From a checkpoint of a small transformer trained on Wikipedia.
Architecture: RMSNorm before each block, rotary positions, no biases in attention or MLP, untied embeddings.
Each number is 128 + 24 x the weight over its row's rms, rounded and kept within 0 to 255. Layers, rows and columns count from 0. The size above them is the row's rms in percent of the matrix's.

# layer 14 attention value, 576x576, rms 0.0243, rows 157-191, columns 288-359
size [ 90  95  94 101  91 102  90 104 101  91  98  94  87  97  94  98 103  89  91  92  92  94  98  96 103  99  85 105  94  95  99  95  95 100  95]
[[157 121 143 132 178  98 134 127 150 133 149 158 151 106 119  81 122 126 108 129 113 160 155  91 124  84 167 140 133 118 144  95 100 100 112 111 124 110 109 136 100 106 134 121 111 112 150 115 142 127 144 127 135 122 122 104 131 137 124 137 147 112 133  71 104 137 143 138  83 121 119 129]
 [129 128 194 126 180 133 127 118 134 116  96 173  86 147 124 137 113 139 139 152 115 134 108 107  89 158 122  98 103 108 117 149 148 152  88 150 118 158 141  92 157 152 130 123 140 107 138  87 106 130 140 115 140 122 149 112 102  90 123 125 155 126 124 158 136 119 129 112 116  95  94  96]
 [157 159 124 158 151 111  72 144 147 117 144 142 171 109 165 107 119 175 145 150 108  95 149 109 149 145 133  96 152 148 181 135 119 137  84 162 142 150 106 165 160 100 126 143 167 103 108 150 114 168 109 120 107  90 140 103 132 110 135 141 139 124 133 140 121 175 108  85 109 161 134 173]
 [120 124 128 149 165 106 172 142 152 104 129 132  86  93 142  76 116 152 112 113  84 143 133 142 133 156 144  97 131 144 124 116 126 136  90 124 149 148 143 155 134 112 136 157 142 111 134 153 131 133 158 135 156 115 104 136 158 145 102 117 168 130 133 133 112 129 142 147  98 131 113 139]
 [141 131 150 138 147 114  91 127 120 144 169 138 129 104 134 150 176 186 111 126 146 138  95 103 139  94 171  71  96 115 131 167 128 185 120 112 116 108 158 150 102 153 157  65 138 113 132 110 105 138 101 125  98 145 106 153 108 114  82 126 127 100 106 160 129 156 155 103 132 123 135 123]
 [136  85 129 104 166 136 133 148 122 124 106 113 113 136  95  66  67 160 121  68 138 146 131 151  87  83  87 113 124 172 127 134 158 149 136 117 118 103  96 142 131  89 125 146 127 108  82 138  71 156 117 140 109  74 127 135 154  95 112 171 129 109 172 185 110  98 109 134 123 130 161 121]
 [102  90 115 103 148 125 131  89 114 140 111 111 135 120 135 132 135 103 177  85 114 173  89 102 119 145 102 128 154 119 125 129  72 136 110 147  81 147 123 152 106 122 133 122 134  99 132 140 144 123  87 156 154 133 125 104 104 105 117 133 105 108 124 133 109 115 108 162  97 106 152 156]
 [127 149 108 117 135 121 133 130 122 107 133 135 124 152  94  86 110  82 133  97  93 130 141  88 112 128 137 121 137 139  97 109 132 136 115 121 103 134 103  86 168 121 126 166 109 101 126 122 146 157  81 139 165 177 137 146 107 135 158 165  79 163  88 155 164  95 108 165 135 159 125 121]
 [162 149 123 108 131 112 101 111 127 140 115 152 165  99 128 179 124 138 120 122 113  53 146 111  93 109  93 100 127 126 133 120 140 155 159 155 120 143 109 132 132 158 150 165 138 109 164 121 147 121 129 113 130 144 147 141 156 144 154 135  93 136 101 136 129 150 139 114  88 134 143 109]
 [124  82 142 151 139 128 135 104 109 133 163 141 113 174 141 146 176 126 127 141 119 161  90 108 113 166 120 113 136 111  93 101 110 139  86 129  71 131  88 133 162 114  75 150 165 166 118 127  87 106 105 103 118 105 110 114 108 140 132 141 108 122 159 140 108 132 164 125 118  98  75 150]
 [137 112 143 119 128 121 149 145 181 114 129  94 106 136 125 102 120 110 156 165 150 127 127 122 108  98 108 138 155 123 141 126 125 102 139 158 137 122 105 137 119 117 176 143 124  97 109  77 134 136 125 179 172 131 144 111 126 129 151 126 106 129 109 116 126 138 106 120 108 135 154 140]
 [140  75 119 138 148 111 167 160 125 132 108 126 121 145 107 125 132 110 144 113 142 140 125 141 156 128 128 166 152 134 153 121 137 114 127 132 126 143 121 141 141 100  78 102 168 113 155 140 110 122 155 155 150 119 108 106  95 116 135 150 126 124 114 146 109 118 168  91 154 127 107 108]
 [122 103 126 136 119 137 146 148 116 136 197 150 159 128 127 121 155 118 109 151 135 135 109 133 123 159 121 117 129  97 163 123 143 130 132  87 120 149 161 173 120 127 110 135 147 137 177 149 149  82  84 129 165 123 159 165 106 163 138 176 132 126  97 126  96 114 140 148  94 109  92 105]
 [153 121 122 103 111 104 131  94 137 123 171 122 116  94 134 141 148 112 124 125 121  95 103 156 153 137  97 145  99 136  97 138 126 117 137  98 152 143 157 149 111  67 113 117 135 144 155 110 129 125 112  77 110  95 143 118 168 110 113 111 135 139  99 133 161 139 114 126 102 112 106 147]
 [159 131 121 124 139 110  94 103 126 163 145 131 149  95 160  96 131 101 121 146 138 146 140 125  79 155 161 128 106 121 157 122 124 150 167 116 151 116  89 112 128 145 132 138 122 158 159 119 158 143 163 115 165 127 134 136  96  99 124 125  98 156  76 163 107 153 154 140 136 149 114 104]
 [133 115 140 126 116 181 113 117 111 137  99  93 131 156 109  96 127 132  97  97 126 128 176 120 145  88 146  99 142 125 145 115 133 112  97 153  96  91 115 105 124 138 167 124 155 117 120  92 140 129 145 137 143 139 119 143 126 111 160 140 117 133 125 130 102 104  86 123 110 127 137 147]
 [128 124  64 163 133  81 139 165 114 149  79 148 142 140  84 135 140 147 139 144 142 133 123 143 138 139 121 169  95 145 162  93 149 150  82 122 118 127  73 148 167 117 133 128 104 128 175 123  78 123 152 110 154 120 137 173 137 133 170 150 102 117 117 123 138 124 170 139 146 146 113 124]
 [131 169 116 116 144 160 111 148 103 159 130 140 152 121 123 132 119 163  72 143  98 145  40 135 141 141 144 131 109 117 101 101 114 155 119 129  96 134 103 111 151 120 105 133 163 139 143 136 135 156 130  97 129 153 102 134 172 105 145  90 110 138 124 118 117 147 163 143 153 110 143 111]
 [136 131 149 153 132  97 113 133 123 118 125 178 117 107 128  84 135 104 125 151 147 123 155 124 124 141 125 119  89 144 116 108 110 104 109 124 159 120 105 151 123  94 143 137 111 137 133 131 135 156 154 116 117 165  71 135 179 112  81  87 146 145 145 137 125 155  97 120  99 134 136 130]
 [117  98 137 181 146 169 125 151 138 171 129 145 122 173 127 172 128 103  98 121 131 122 122 139  93 140 113 135 152 141 112 122 164 131 124 149 140 100 122 136 130 133 110 112 104 146 123 171 154 116  96 158 137 150 137 148 132 110 123 125 121 128 116 123 117  93  89 119 115 147 122  93]
 [121 145  93 109 127 104 116 121 159 141 101 140 111 106 156 185 153 129 120 121 158 128 112  94 129 134 120  83 109 130 126 103 141 142 117 144 128 127 163  97 163 129 103  99 123 140  89 129 139 121 133 122 132 113 106 111  72 145  77 158 124 136 138 101 139 146 120 100  95 167 114 144]
 [145 140 132  92 131 138 186  98 111  89 135 137  97 111 191 113 100 149 152 114 153 135 168 114 144 128 137 124 133 137  70 169 129 126 118 133  95 158 131 128  99 114 151 120 138  76 107 138 150 101 141 154 112  86 159  78 124 121 167 138 173 119 127 109 139 116 123 120 143 147 146 140]
 [ 78 167  93 121 158 123 133 155 152  76 124 105 117 116 173  92  99 153 125 114 182 146 149  95 121 130 155 155 151 131 153 142 141 144 142 110 106 167 139 147 131 140 121 155 181 117 157 149 142  91 158 111 147 132 129 151 125 139 102  83 129 134 139 204 128 118 183 139  89 118 140 120]
 [152 128 143 121 153  88 100 181  99 131  99 161 108 133 134 101 117 146 124 170  95 141  94 147 134 145 160 107 100 131 115 158 155 110 131 183 137 140 152  92 170 112  85 110 148  89 104 108 150 135 143 140  91 106 173 148 135 141 152 112 118 136 105 114 143  85 128 122 145 110 106 124]
 [131  98  98 155 102 112  80 135 155 120 153 122 159  96 134  89 122 108 123 113 122 102 166 137 114 147  98 109 114 152  94 101 111 103 190 104 146 115 136 153 112 163 126  99 115 100 124 145 140 135 122 102 121  98 143 148 129 138 133  96 123 128 142  99 150 118 107 136 133 141 122 128]
 [113 116 124  82  98 110  88 132 107 119 109 171 115 151 115 108 123 115 142 155 105 121 106 127 131 157 124  90 127 126 148 138 112 135 143 124 105 153 107  74 153 116 101 127 154 114 105 143 130 149 140  98 132 170 132 122 100 132 133 123  87 121 165 105 159 136 134 151 125 104  99 145]
 [130 137  95 110 102 145 114  99 146  89 113 130 129 107 120  83 109 118 167 129 162 144 117 122 107 142 113  97 122 152 125 135 129  97 156 119 111 161  51 145  64 142 139 128 133 103 124 131 125 109 106 169 139  63 124 135 129 130 134 151 148 119 119  99 102 111 121 136 145 134 131 160]
 [142 115  93 123 167  92 131 135 170 111 142 111 130 141 109 107 115 123 151 135 103 103 108 118 165 171  95 114 115 122 108 103 176 150 113  99  95 137 160 137 113 152 128 100 105 133 151 127 155 131 159 195 130 125 113 100 113 153 118 163 137 121 125 143  96 171 134 129 115 125 146 166]
 [ 94 159 156 132 121 115 106 113  90 131 175 117 127 184 154 120 106 167 123 139 146 161  59 159 157 140 168 109 154 119 116 114 130 159 134 132 129 107 138 149 162 150 137 142 138 186 118 130 123 171 101 158 148 128  96 165  93 189 106  88  86 129 125 117 129 144 111 136 183 132 136 156]
 [129  87 182 129  93 113  95 125  96  82 138 135  69 124 140  97 127  70 142 130 123 126 117 142  89 139 115 160 157 136 111  77  83 146 130 110  76  85 145 124 114 149  96 102 136 141 129 142 133 144 132 115 114 147 180  93 102 102 123 109 144 144 127 131 143 127 173 166 111 105 103 125]
 [117 123 114 102 159 138 117 108  72 164 127 130 150 155 134 144 100 131 138 130 145 134 163 112 142 158 124 157 113 135 119 118 118 137  98 110 102 142 102  98  98 116 183 125 136 102 135 103 132  96 113  87 168 140 148 158 134 194 136 121 114 140 155 105 137 141 132 135 133 136  98 137]
 [135 137 140 145 122 111  70 123 149 129 142 122 149 129 123 105 127 183 184 165 117 179 134 123  82 120 113 109 145 141 110 157 122 102 134 167 148 145  88 137 145 145 135 118 150 131 134 108 157 110 102 162 129 134 145 150  87 138 148  75 159 139 121 149 141 126 121 114 117 146 111 173]
 [178 136 140  93 124 164 103 135 120 117 123 180 139  94 132 122 136 157 150 129 124  90 143 115 150 111 112 143 113 137 113 160 151 118  58  96 136  67 124  82  73 144 134  82 128 144  94 144 140 180 158 119 112 116 157 149 112  92 119 144 123 114 136 141 149  87 157 110 194 136 125 132]
 [114  85 126 136 121 120 153 105 154 122 117 105 159 164 137 115 127  94 162 124 119 137  95  92 100 169  88 139 167 145 123 130 132 109 118  96 117 106 149 145 125 148 116 131  95 129 103 143 149 164 103 162 146 183 145  88 160 141 120 177 147 141 132 181 111  97 100 124  85  69 110 133]
 [123 106 153 109 133  80 155 131 119 125 121 130  50 137 126 156 137 108 126 147 153  95 123 107 137 125 103 142 143 165 122 182 183 104 128 126 140 115 147 116 113 116 126 138 164 158 152 163 112 129 104 110  95 157 146 138 110 129  93 122 122 123 119 105 174 168  74 130 201 112 108 133]]
# layer 14 attention output (transposed), 576x576, rms 0.0301, rows 157-191, columns 288-359
size [ 91  94  92  96  94  96  91  98  98  95  93  93  92  99  89  94  96  91  90  93  94  92  93  96  94  93  88  97  96  94  93  92  94  93  93]
[[146 136 147 133 117 125 124 161 155 113  88 115 137 134 124 144 109 160 146 106 134 116 129 120 131 116 111 109 144 115 114 138 118  87 118 141 110 163 183 132 101 146 165 141 104 134 127 140 159 141 140 174 135 112 155 178 106 119 124 125 158 142 125 171 125  95 154 120 114 119 146 148]
 [168 124 140 133 122 113 157 108 151 135 168 151 158  93  94 131  89 127 107 116 106 135 147 145 159 117 131 130 163 139 147 133 122 150 164 136 166 111 127 143 135  97 135 150 129 157  98 170 124 151 151 124 115 106 175 127 108 139 128 120 113 159 153 127  96 121 120 158 136 147 162 133]
 [104 137  62 125 129 161 131 112 128 121 124 114  62 124 147 162 125 179 141 130  93 124 136 111  76 151 123 136 161 151  99 148 123 139 114 125 156 143 115 110 109 104 114  83 153 131 156 119 155 108 201 128 127 167 119 168 132 180 137 122  97 109 140 132 148 117 104 133 131 136 101  74]
 [161 121 134  98  87 124 128 101 127 112 146 161 102 107 138 145 144 147 138 145 114 149 166 119 110  98 151 127 132 136 118 147 132 142 152 124 141 136 119 147 134 113 113 139 119 128  93 143 162 130 108 114 112 133 160 116 168 124 108 111 117 149 113 153 147 128 146 115  80 154  81 136]
 [150 111 149 127  95 116 115 110 129 135  86 119 139 138 112 111 118 114 126 113 139 111 174 115 150 126  47 114 117 112  91 143 105 103  96 123 145 195 116 148 105  98  93 132 175 123 125 175 178 112 159 143 153 126 129 106 153  98 143 148 108 126 117  97 131 115  87 117 132 103 120 125]
 [134 178 116 167 163 133 143 113 133 158 114 138 124  95 140 117 128 122 148 169 103 120 116 109 170  98 161 158 121 150 145 114  89  77 101 150 166 120 132 154 139 173 152 110 121 101 172  94 157 116 153  65 135 146 119 130 165 191 159 149 123 155 137  89 179 159 103  92 170 158 135 123]
 [153 138 138 152 104 133 130 169 136 136 152 110  55 148 122 103 127 119 146 115 130 108  99 164 150 121 138  89 128 113 112 130 148 126 132 111 133  98 159 121 132 110 132 126 150 144 116 103 130 118 130 121 113 112 109 155 105 164  98 166 135 126 150 111 126 105 103 114 131 124 115 132]
 [137 144 156 135 115 122 114  95 101 116 125 114 125 139 144 133 142 113 168 147 154 129 129 153 135 119 148 144 121 165 151 208 156 125 111 121 130 129 162 173 137 174 134 126 116 104 147 163 129 134 133 145  98 119 111 105 165 125 142  82 137 106 139 128 150 142 155  82 146 137 153 139]
 [151  99 108 153 173 117 118 138  84 113 152 108 123  99 120 133 144 121 131 158 148 125  74 171 118 109 148 101 102 137 130  83 142 129 106  81 104 120 138 132 127 113 122 128 145 131 141 175 129 153 156 128 146 120 117 125 107 129  94 132 159 154 103 153  98 129 109 114 122 119 142 134]
 [155 170  87 110 123 119 105  94 151 141 120 102 109 174  77 157  88  78 131 121 107 124 149 137 115  76 182 138 100 104 115 130 103 183 150 129 130 151 135 149 100 169 172 130 129 111 102 127 167 124  80 161 173 119 103 125 119 124  98 131 154 165 137 113 105 141  75 120 128 132 161 147]
 [ 93  92 116  94 112 124 154 108  91 115 114 138 140 100  87 152 117 112 136 134 171 117  97 138 110 134 112 106 130 116 167 114 155 115 152 147 111 134 110 111  99 122 109 138 112 122 145 133 138 123 135 156 115 125 124 124 161 137  81 126 110 137 155 134 164 160 141 121 159  94 105 111]
 [142 155 123 131 108 134 166 110 137 129 119 173 124 153 120 133 114 122  87 146 121 126  97 103 119 132 102  72 109  95 106 125 123 121 169 108 137 128 145 133 119 130 103 150 130  91 119 144 106  97 111 138 126 112 103 181 101 128 145 171 118 118 110  80 123 133 124 149 128 152 154 140]
 [143 100 107  81 126 134 163 124  85 103 118 128 134 130  75 131 107 127 163 125  98 124 149 130 119 125 127 148 146 127 129  93 136  79 101 134 140 122 124 129 123  92 109  97 126 109 166 125 109 174 129 132 122 139 130 129 133  88 116 129 116 129 130 101 143 126  99 150 141 123 113 137]
 [117 108 116 166 166 112 144 149 121 136  95 163 128  74 106  93 111  86 132 137 119 195 128 106 157 155 148  86 152 106 117 103 154 160 146 146  91 118  87 154 124 115 122 142 130  89 150 169 129 117 149 176 133 154 151 139 142 160 111 152 109 103 123 144 126 140 154 132 120 148 137 120]
 [105  92 158  74  96  95 116 146 152  88 111  95 101 136 127 141 122 117 116 139 132 100 120 139 122 127 141 125 137 111  95 125 118  92 119 133  87 156 110 174 123 152 108 106 153 115 107 139 105  77 153 147  80 126  97 122 154 154 120 134 118 138 185 109 113 102  45 115  91 113 124 138]
 [160 153 106 153 132 105 124 125 107 126 119 148  83  93 136 159 167  99 168 166 149 115 111 124 126 150 111 130 125 133 121 112 118 128 141 117 145 129 134 113 101 158 153 111 135 109 122 103 105  96  96 115 112  88 171 140 134 122 113 148 116 135  96 150 118 156 140 144  90  90 121 111]
 [141 155 146  97 127 165 126  93 104 106 107 122  88  83 148 123 119 141 160  64  88 124 101  93 129 132 121  90 199 111 118 145 106 118 158 121 123 151 146 101 109 143 111  73 154 145 106 127 166 151 147 118 132  99  85 121 108 189 121 138 141  98 117 167 146 123 126 177 171  85 149 138]
 [124 148 165 116 133 105 136 123 133 118  99 115 108 123 138 148 142 109 134 160 134 151 186 137 127 148 122 133 159  95 139 156 142 128 168 128 130 142 131 135 138 125 112 124 127 137  94 132 123 124  95 128 148 148 153 122  90 124  95 146 100  87 128 141 149 118  96 152 167 192 138 134]
 [127 140 118 119 122 102 140 120 113 129 157 102 142 210  98 132  77 155 117 123 156 117 117 104 133 117  91 112 167 130 146 139 132 155 127 129 127  99 140 155 106 134 127 120 111 210 135 137 143 161  80 116 132  97 178 120  98 114 134 113 105 152 138 138 113 116 128 124 119 144 109 152]
 [153 169 134 137 111  75 113  98  73 101 133 139 104 120 108 106 124 167 128 140 125 116 106 144 161 120 113 143 128 101 162 127 104 103 150 152 123 151 103 143 125 148  91 120 151  86 128 130 168 122 142 128  89 106 143 138 166 108 132 102  63 111 136 152 148  87 138 122 106 126 145 137]
 [ 99 137 147 119 127 119 117 152 107 138 137 157  96 127 109  89 117 140 172 123 171  95 152 176 127 169  86 155 146 111 109 167 159 124 135 112 100 110 112 109 133  89 160 131 108 108 102 146 154 123 115 117 134 107 129 156 121 105 120  85 162 129 145 137 105 113 108 164 104  91 150  85]
 [141  98 155 150 134 108  99 141 112 156  89 114 144 125 106 117 129 103 137 123 101 134 158 191 110 121 120  98 123 113 125 130 159 144 135 107 127 101 100 178 163 146 111 140 120 121 113 104 177 130  82 137 154 137  97 111 111 105 125 132 140 121 139 130  93 116 149  98 109 105 126 132]
 [153 128 168 116  81 140  93  90 149 157 134 121 145 160 100 130 147 120 172 130  89  78 149 175 133 131 146  99  70 110  99 107 129 134 175 125 122 137 138 130 134  99 168 138 101 143 129  85 146 146 102 190 112 138 128 111 146 125 166 123  92 146 148  61 135 114 145 122 133 142 135 106]
 [ 93 140 125 154 104 179 152 130 146 111 130 109 102 135 159 133 101 141  79  91 155 113 130 119 109 122 107 134 140 142 170 122 111 125 115 133  96 150 137  87 162 140 171 163  92 181  91 116 142 105 114 155 135 143 114 132 154 133 120 134 141 140 141 104 148 138 168 122 123 122 125 103]
 [100 136 110  94 153 109 111 132 115 123 133 120 147 134 140 151 154 143  93 144 115 149 163 115 105 174 196 118 115 107  91  98 135 116  93 142 113 120 137 140 129 127 162 148 121 151 102 164  85  96 101 152  98 141 127 138 113 117 144 118 120 117  90 129 131 127 128 116 158 145 134 143]
 [126 123 132 151 116 151 152 152 102 102 178  75 141 140 126 130 119 124 118 109 168 140 157 131  97 119 169  68 110 145 120 115 164 124 128 128  72 155 143 141 137 121 146 117 133 118 154 107 167 139 131 160 166 134 102 104 124 153 134  92 119 145  99 139  94 160 104 118 142 153 146 109]
 [ 80  65 117 124  87 153 108 157 119 143 145 135  62 122 136 131 149 123 108 145 102 129 104 198 169 124 164 140 131 106 148 140 163 179 136 113 140 119 177 149 125 126 115 127  94 158 145 126 154 157 186 135 110 144 132 134 121  84 113 118 146 176 114 156 182 163 145 165 114  97  71 127]
 [109 125 142 126 111 122 103 163 101 102 119 141 154 117 126 131  94 104 129 111 122 146 175 128 116 103 144 157 157 111 158 145 133 131 115 134 134 121 125 149 151 132 139 137 129 135 118 126 143 144  96 111 104 163 128 140 115 108 155 110 123 112 110 129  90 116 143 156 111 145  97  72]
 [137 120 147 110 108 148 139 125 128 138 128 123 132 103  80  89 147 148  89 146 135 144 188 115 119 184 108 107 112 127 123 136 128  98 143 125 116 118 128 124 132 138 135 100 131 140 138 169 106  92 163 119 179 112 162 120 119 106 131 169 122 115 159 136 107 109 157 118 128  92 145 103]
 [124 169  95 114 110  99 119  92 159 129 123 158 161 127 107 148  90 109 143 159 123 156 173 101 135 114 146 122 118 114 150 152 133 112 152 120 121 156 162 183 134 128 139 186 135 139 130 168 182 107  78 151 135 156  88  99 108 122 151 123 126 118 141 153 109 108  93 133 105 152 138 139]
 [119 106 179 130 116  91 143 151 163  92 167 123 130 111 101 110 162 161 122 121 143 120 154 133 159 129 148 117 140 106  99 132 110 110 114 100 159 118  84 151 161 129 117 100 155 175 128 140 128 147 173 178 163 122  80 146 112  85 116 131 102 120 137 155 135 119 139 158 132  86  94 180]
 [110 142  96 118 105 144 119  99 139 128 106 128  73 168 119  94 106 125 112  89 154 125  86 114 132 151 133 152 129 117 170 110 126 154 106 139 110 149 133 145 106 114 142 146  93 138 119 116 112 138 170 157 110 109 145 133 160  86 113  87 111  98 104 138 150 122 128  92 160 109 100  99]
 [105 124 123 156 169 103 203 130 121 116  96 153  93 135 113 160  96 122 102 144 111 184 174 160 130 100 161 144 172 156 140 147  99 160 182 148 124 133 116 136 130 132 145 106 134 142 126 124 168 109 144 133 167 160 104 168 116 149 128 127 174 146 102 121 123 136  92 117  75  97  92 120]
 [145 132  83 100 144  89 102 152 122 121 168 134 149 130  96 112  84 121 155 125  93 124 135 112 110 116 154 131  84 127 165 150 147 130 162 115 127 127 147  95 146  93 127  71 166 152 164 109 125  81 159 161 107  92 110 157 116 133 100  72 124 108 132 144  89 116 181 108 138 139 142 129]
 [194 146 122 110 140 167 128 116 162 115 171 152 139 120 130 161 118 123  90  93 123 145 119  98 119 113 125 127 139 107 111 152 100 132 131 122 123 125 125 162 160 105 149 132 130 158 126  95 126 126 130 120 112 130 144 117 164  79 126 116 137 118 138 116  89 100 207 104 124 131 146  98]]
# layer 14 attention query, 576x576, rms 0.0243, rows 192-203, columns 288-359
size [ 85  84  91  83  95  93  99  99  96  92  97  94]
[[ 78 141 113 122 141 113 148 131 171 159  94  92 128 151 151 132 136 122 146 176 148 125 129 160 154 149 130 106  71 151 121 172 167 131  83 119 123 140 131 139 127 121 123 130 151 123 148 152 158 107 138  86 195 139 103  99 122 159 129 128 137 143 115 150 130 149 106 170 179 135 148 128]
 [127 111 116 160 122 125 146 140  74 109 104 131 160 136  95 137 175 170 113 124 145 147 167  79 154  68 120  96 103  93 122 124 123 151 161 141 128 154 141 103 127 141 150 128 138 117 116  88 139 124 115 121 125 143  95 138 160  94 128 147 132 141  88 144 184 120 170 139  98 123 142 114]
 [122 113 119 101 100 144 149 129 170 155  99 111 155 163 126 110 120 115  76 140 163 128 104 128 132 119 127 133 112  98 145  90 137 119 134 119 115 143 122 162 107 135 126 156 168 150 155 113  97 131 105 122 148 102 109 105 123 122 127 153 170 137 131 134 103 122 127 104 118 148 164 140]
 [106 114 114 107 120 135 109 109 159 146 134  98 134  92 152 106 144 175 151 119 128  83 101 150  79 131 134 136 110 167 142 129  88 125 108 121 114 138 112 160  89 109 161 183 151 143 131 149 124 113 161 173 113 140 127 117 105  94 127 125 131 129 120 153 109 136 108 147 109 121 136 115]
 [127  92 127 118 138 183 101 144  70  96 103 104 149  97 138 141 135 111 127 120 147 139 127 114 157 134 148 124 136 143 146 129 128 106 126 128  84 121 134  99 140 123 143 121 100 126 115 122 156  78 125 142 134  98 146 131 130 163 129 109 109 114 110 113 124 123 139 131 133 132 121 123]
 [ 78 147 151 122 132 127 154 153  93  99 149 108 113 115 126 160 135 102 165 121 131 157 128 130 140 161 121 154 115 158 129 181 124 114 124 107 135 123 161 149 171 170 136  73 125 125  87 135 142 120 122 123  52 135 128 150 152 141 122 112 124 149 108 124 123 129  80 105 115 124 163 146]
 [121 146 122 109 128 125 116 105 122 119 150 151 175 122 133  94 123 122 104 113 100 176 103 127 179  84 165 141 181 128 105 140 105 147 131 160 105 105 142 154 102 166 102 137 114 115 181 177 106 115 108 139 111 121 102 120 131 130 153 112 147 106 127  98 112 115 112  81 121 126  89 144]
 [138 151  99 135 148 130 103 129 148 130 119 126 137 130 106 138 146 157 146 133  96 140 173 106 114 104 117 118  80 133 131 110 171 195 104 129 165 120 107 134 118 100  99 170  99 134  95  58 155 136 118 104 149 128 145  82 134 105 122 144 134 152 150 162 110 139 148 127 174 110 109 146]
 [136 147 125 118 112 147 120 128 137  91 119 162 107 120 140 100 169  86 110 150 152 121 181 106 170 153 110 113 155 104 147 115  74 152 115 143 137 145  81  99 112 139 116 126  96 147 131 205 152 140 114 118 123 138 155 152 176 129 114 155 103  81 147 108 153 104 150 120 118 132 158 141]
 [156 123 110 127 143 102 125 142 166 178  99 124 115 117 116 160 151 110 112  92 160 155 153 129 140  82 141  94 133 124 126 102 113 126 158 150 103 121 119 161 119 143 117 104 146 173 143 110 132  95 167 134 107 167  93 150 141  83 130 136 137 140 124  97  90 158 145 137 145 108 119  56]
 [115 131 184 139 139 114 145 154  89 125 147 129 122 121 159 143  96 168 153 165 139  92  92  99 100 137 167  98  98 133 138 122 127 151 123 144 127 112  96  68 142 142 165 137 130 119  95 164 176 127 147 113 115 160 143 106 141 114 132  88 128 129 139  99 153 144 132 116 155 131 129 109]
 [134 124 146  97 124 110 122 121 130 132 102 145 148 151 157 104 131 145 177 121 117 139 128 124  86 141 149 164 123 155 163 117 126 132 126 119 120 124 103 117 138  74  94 140 168 106 138 137 157 124  92 158 172 153 103 137 139 133 120 114 153 141 106 141 113 112 154 156 140 115 119 102]]
# layer 14 attention key, 576x576, rms 0.0243, rows 192-203, columns 288-359
size [ 80  77  87  85  90  90  95  94  93  93  93  94]
[[127 172 133 138 132 154 126 138 182 137 156 128  99 103 125 162 149  96 145  95 121  53 109 124 141 106 153 124 124  96 141 125 145  85 148 135 128 115 107 138 173 132 160 119 144  84 126 117 105 153 159 114 115 151 105 123 150 141 122  78 118 133 114 119 145 158 157 103  99 119  84 153]
 [123 112 134 129 155 123 150 147 147 103 142 124 134 150  93 146 133 130 141 142 111 177 114 146 159 130 147 104 145 121 136  96 103 155 136 107 159 106 106 140  57 116 127 119 185 132  60 144 155 121 124 128 113 154 120  97 104  91 135 125 183 115 119 103  91  92 145 169 173 134 148 108]
 [141 161 121 122 135 151 104 134 117 119 144 122 120  94 122  93 102 122 115 130 106  73 108 181 128 140 180 133 105 172 153 138 106  99 125  92 105  79 152 136 104 133 159 156 135 116 160  79  88 135 125 135 128 144 141  81 148  97 134 126  96 129 119 136 113 140 180 156  97 164 107 131]
 [126 118 166 139  99 166  98 181 129 119 139 144 118 115 108 173 155  87 130 147 120 169  82  95 147 122 156 108 106 156 120 165 162  96 120 131 118  93 127 170 135  91 129 112 114 155 126 112 133 137 104 122 151 130 120 127 142 134  84  95  99 147 162 136 136 165 151 128 121 172 198 173]
 [124 113 117 130 102 100 107 187 116 143 128 115 123 153 131 125 119  84 130  95 153 145 177  99 101 121 146 131  97 162  82 141 134 136 106 147 143 156 108 142 123 121 151 106  84  95  92 166 126 103 109 121 145 116 119 117 120 125 158 133 164 132 151 102 115 115 116 139 138 107 164 117]
 [113 172 116 129 171 110 138  85 124 124 107 145  98 128 116  91 103 125 123 109  68 129 111 103 122 139 131 139 135 108 192 135 132 138 137 138 148  77 123 134  92 125 155 111 114  73 126 117 147  97 145 109 113 139 136 116 107 155 163 143 108 170 136 118 149 145 157 114 141  96 144 112]
 [146 127 106 134 136 116 156 123 134 141 128 106 136 129 106 123 129 177 127 134 124 182 142 155 107 144 109 133 157 138 121 122 116 153 115 143 160 127  79 153 149 147 145 174  93  96 168 175  95 116  81 126 114  90 157 149 110 139 156 149 139 141 182 139 119 101 165 100 139 125 140 168]
 [ 96 134 151 112 113 127 137  97 158 102 139 118 149 107 152 135 127 174 160 118 159 109 125 138  75  89 117 120  83 118 107 155 127 125 100 150 110 150 103 161  97 130 124 134 155  92 126 117 134 158 149 131 111 136 107 133 144 124 172 128 155 162 137 106 111 137 162 134 170 110 106 159]
 [137 101 135 138 115  76 160 150  72 101 103 124 131 129 117 119 113 162 125 129 156 129 211 142 135 141 124  56 136 131 108 148 142 150 140 134 139 122 167 102 154 120 131 147 110 105 139 161 129 120 138 135 157 138 107 151 133 129 146 130 140 190 142 119 129 118 158  95 137 152 139 112]
 [146 148 115 127 150 141 128 147 150 112 108  89 181 137 101 186 107 130 125 145 113 125 169  83 148 112 139 117  82 166 142  90 120 105 158 108 110 104 142 112 149  75 140 162  70 155 110 119 116 112 135 138 131 139 101 121  74 118 106 148 190 126 136 134 123 126  94 143 114 127 128 163]
 [172 134 169 107 158 109 124 126 150 158 159 107  86 110 105 131 143 134 107 103  96 165 136 133 162 127 104 128 154 136  88 134 140 133 161 117 165 119 101 204 143 150 117 117 117  99 140 140 121 127 168 112 161 155 169 128 162 111 154 151 101 144 127 144 101 146 109 171 123 126  94 170]
 [134 127 115 142 123 139 108 154  91 129 109 121 146 142 128 100 117 161  98 159 115  94 129 144  89 144 131 151 196 139 143  93 146 148 140 155 131 161  57 104 152  81 161 152 143 197 106 102 155 123 105 138  92 131 158 114 149 139  85 105 135 151 162 113 107 150  92 123 156 188 151 105]]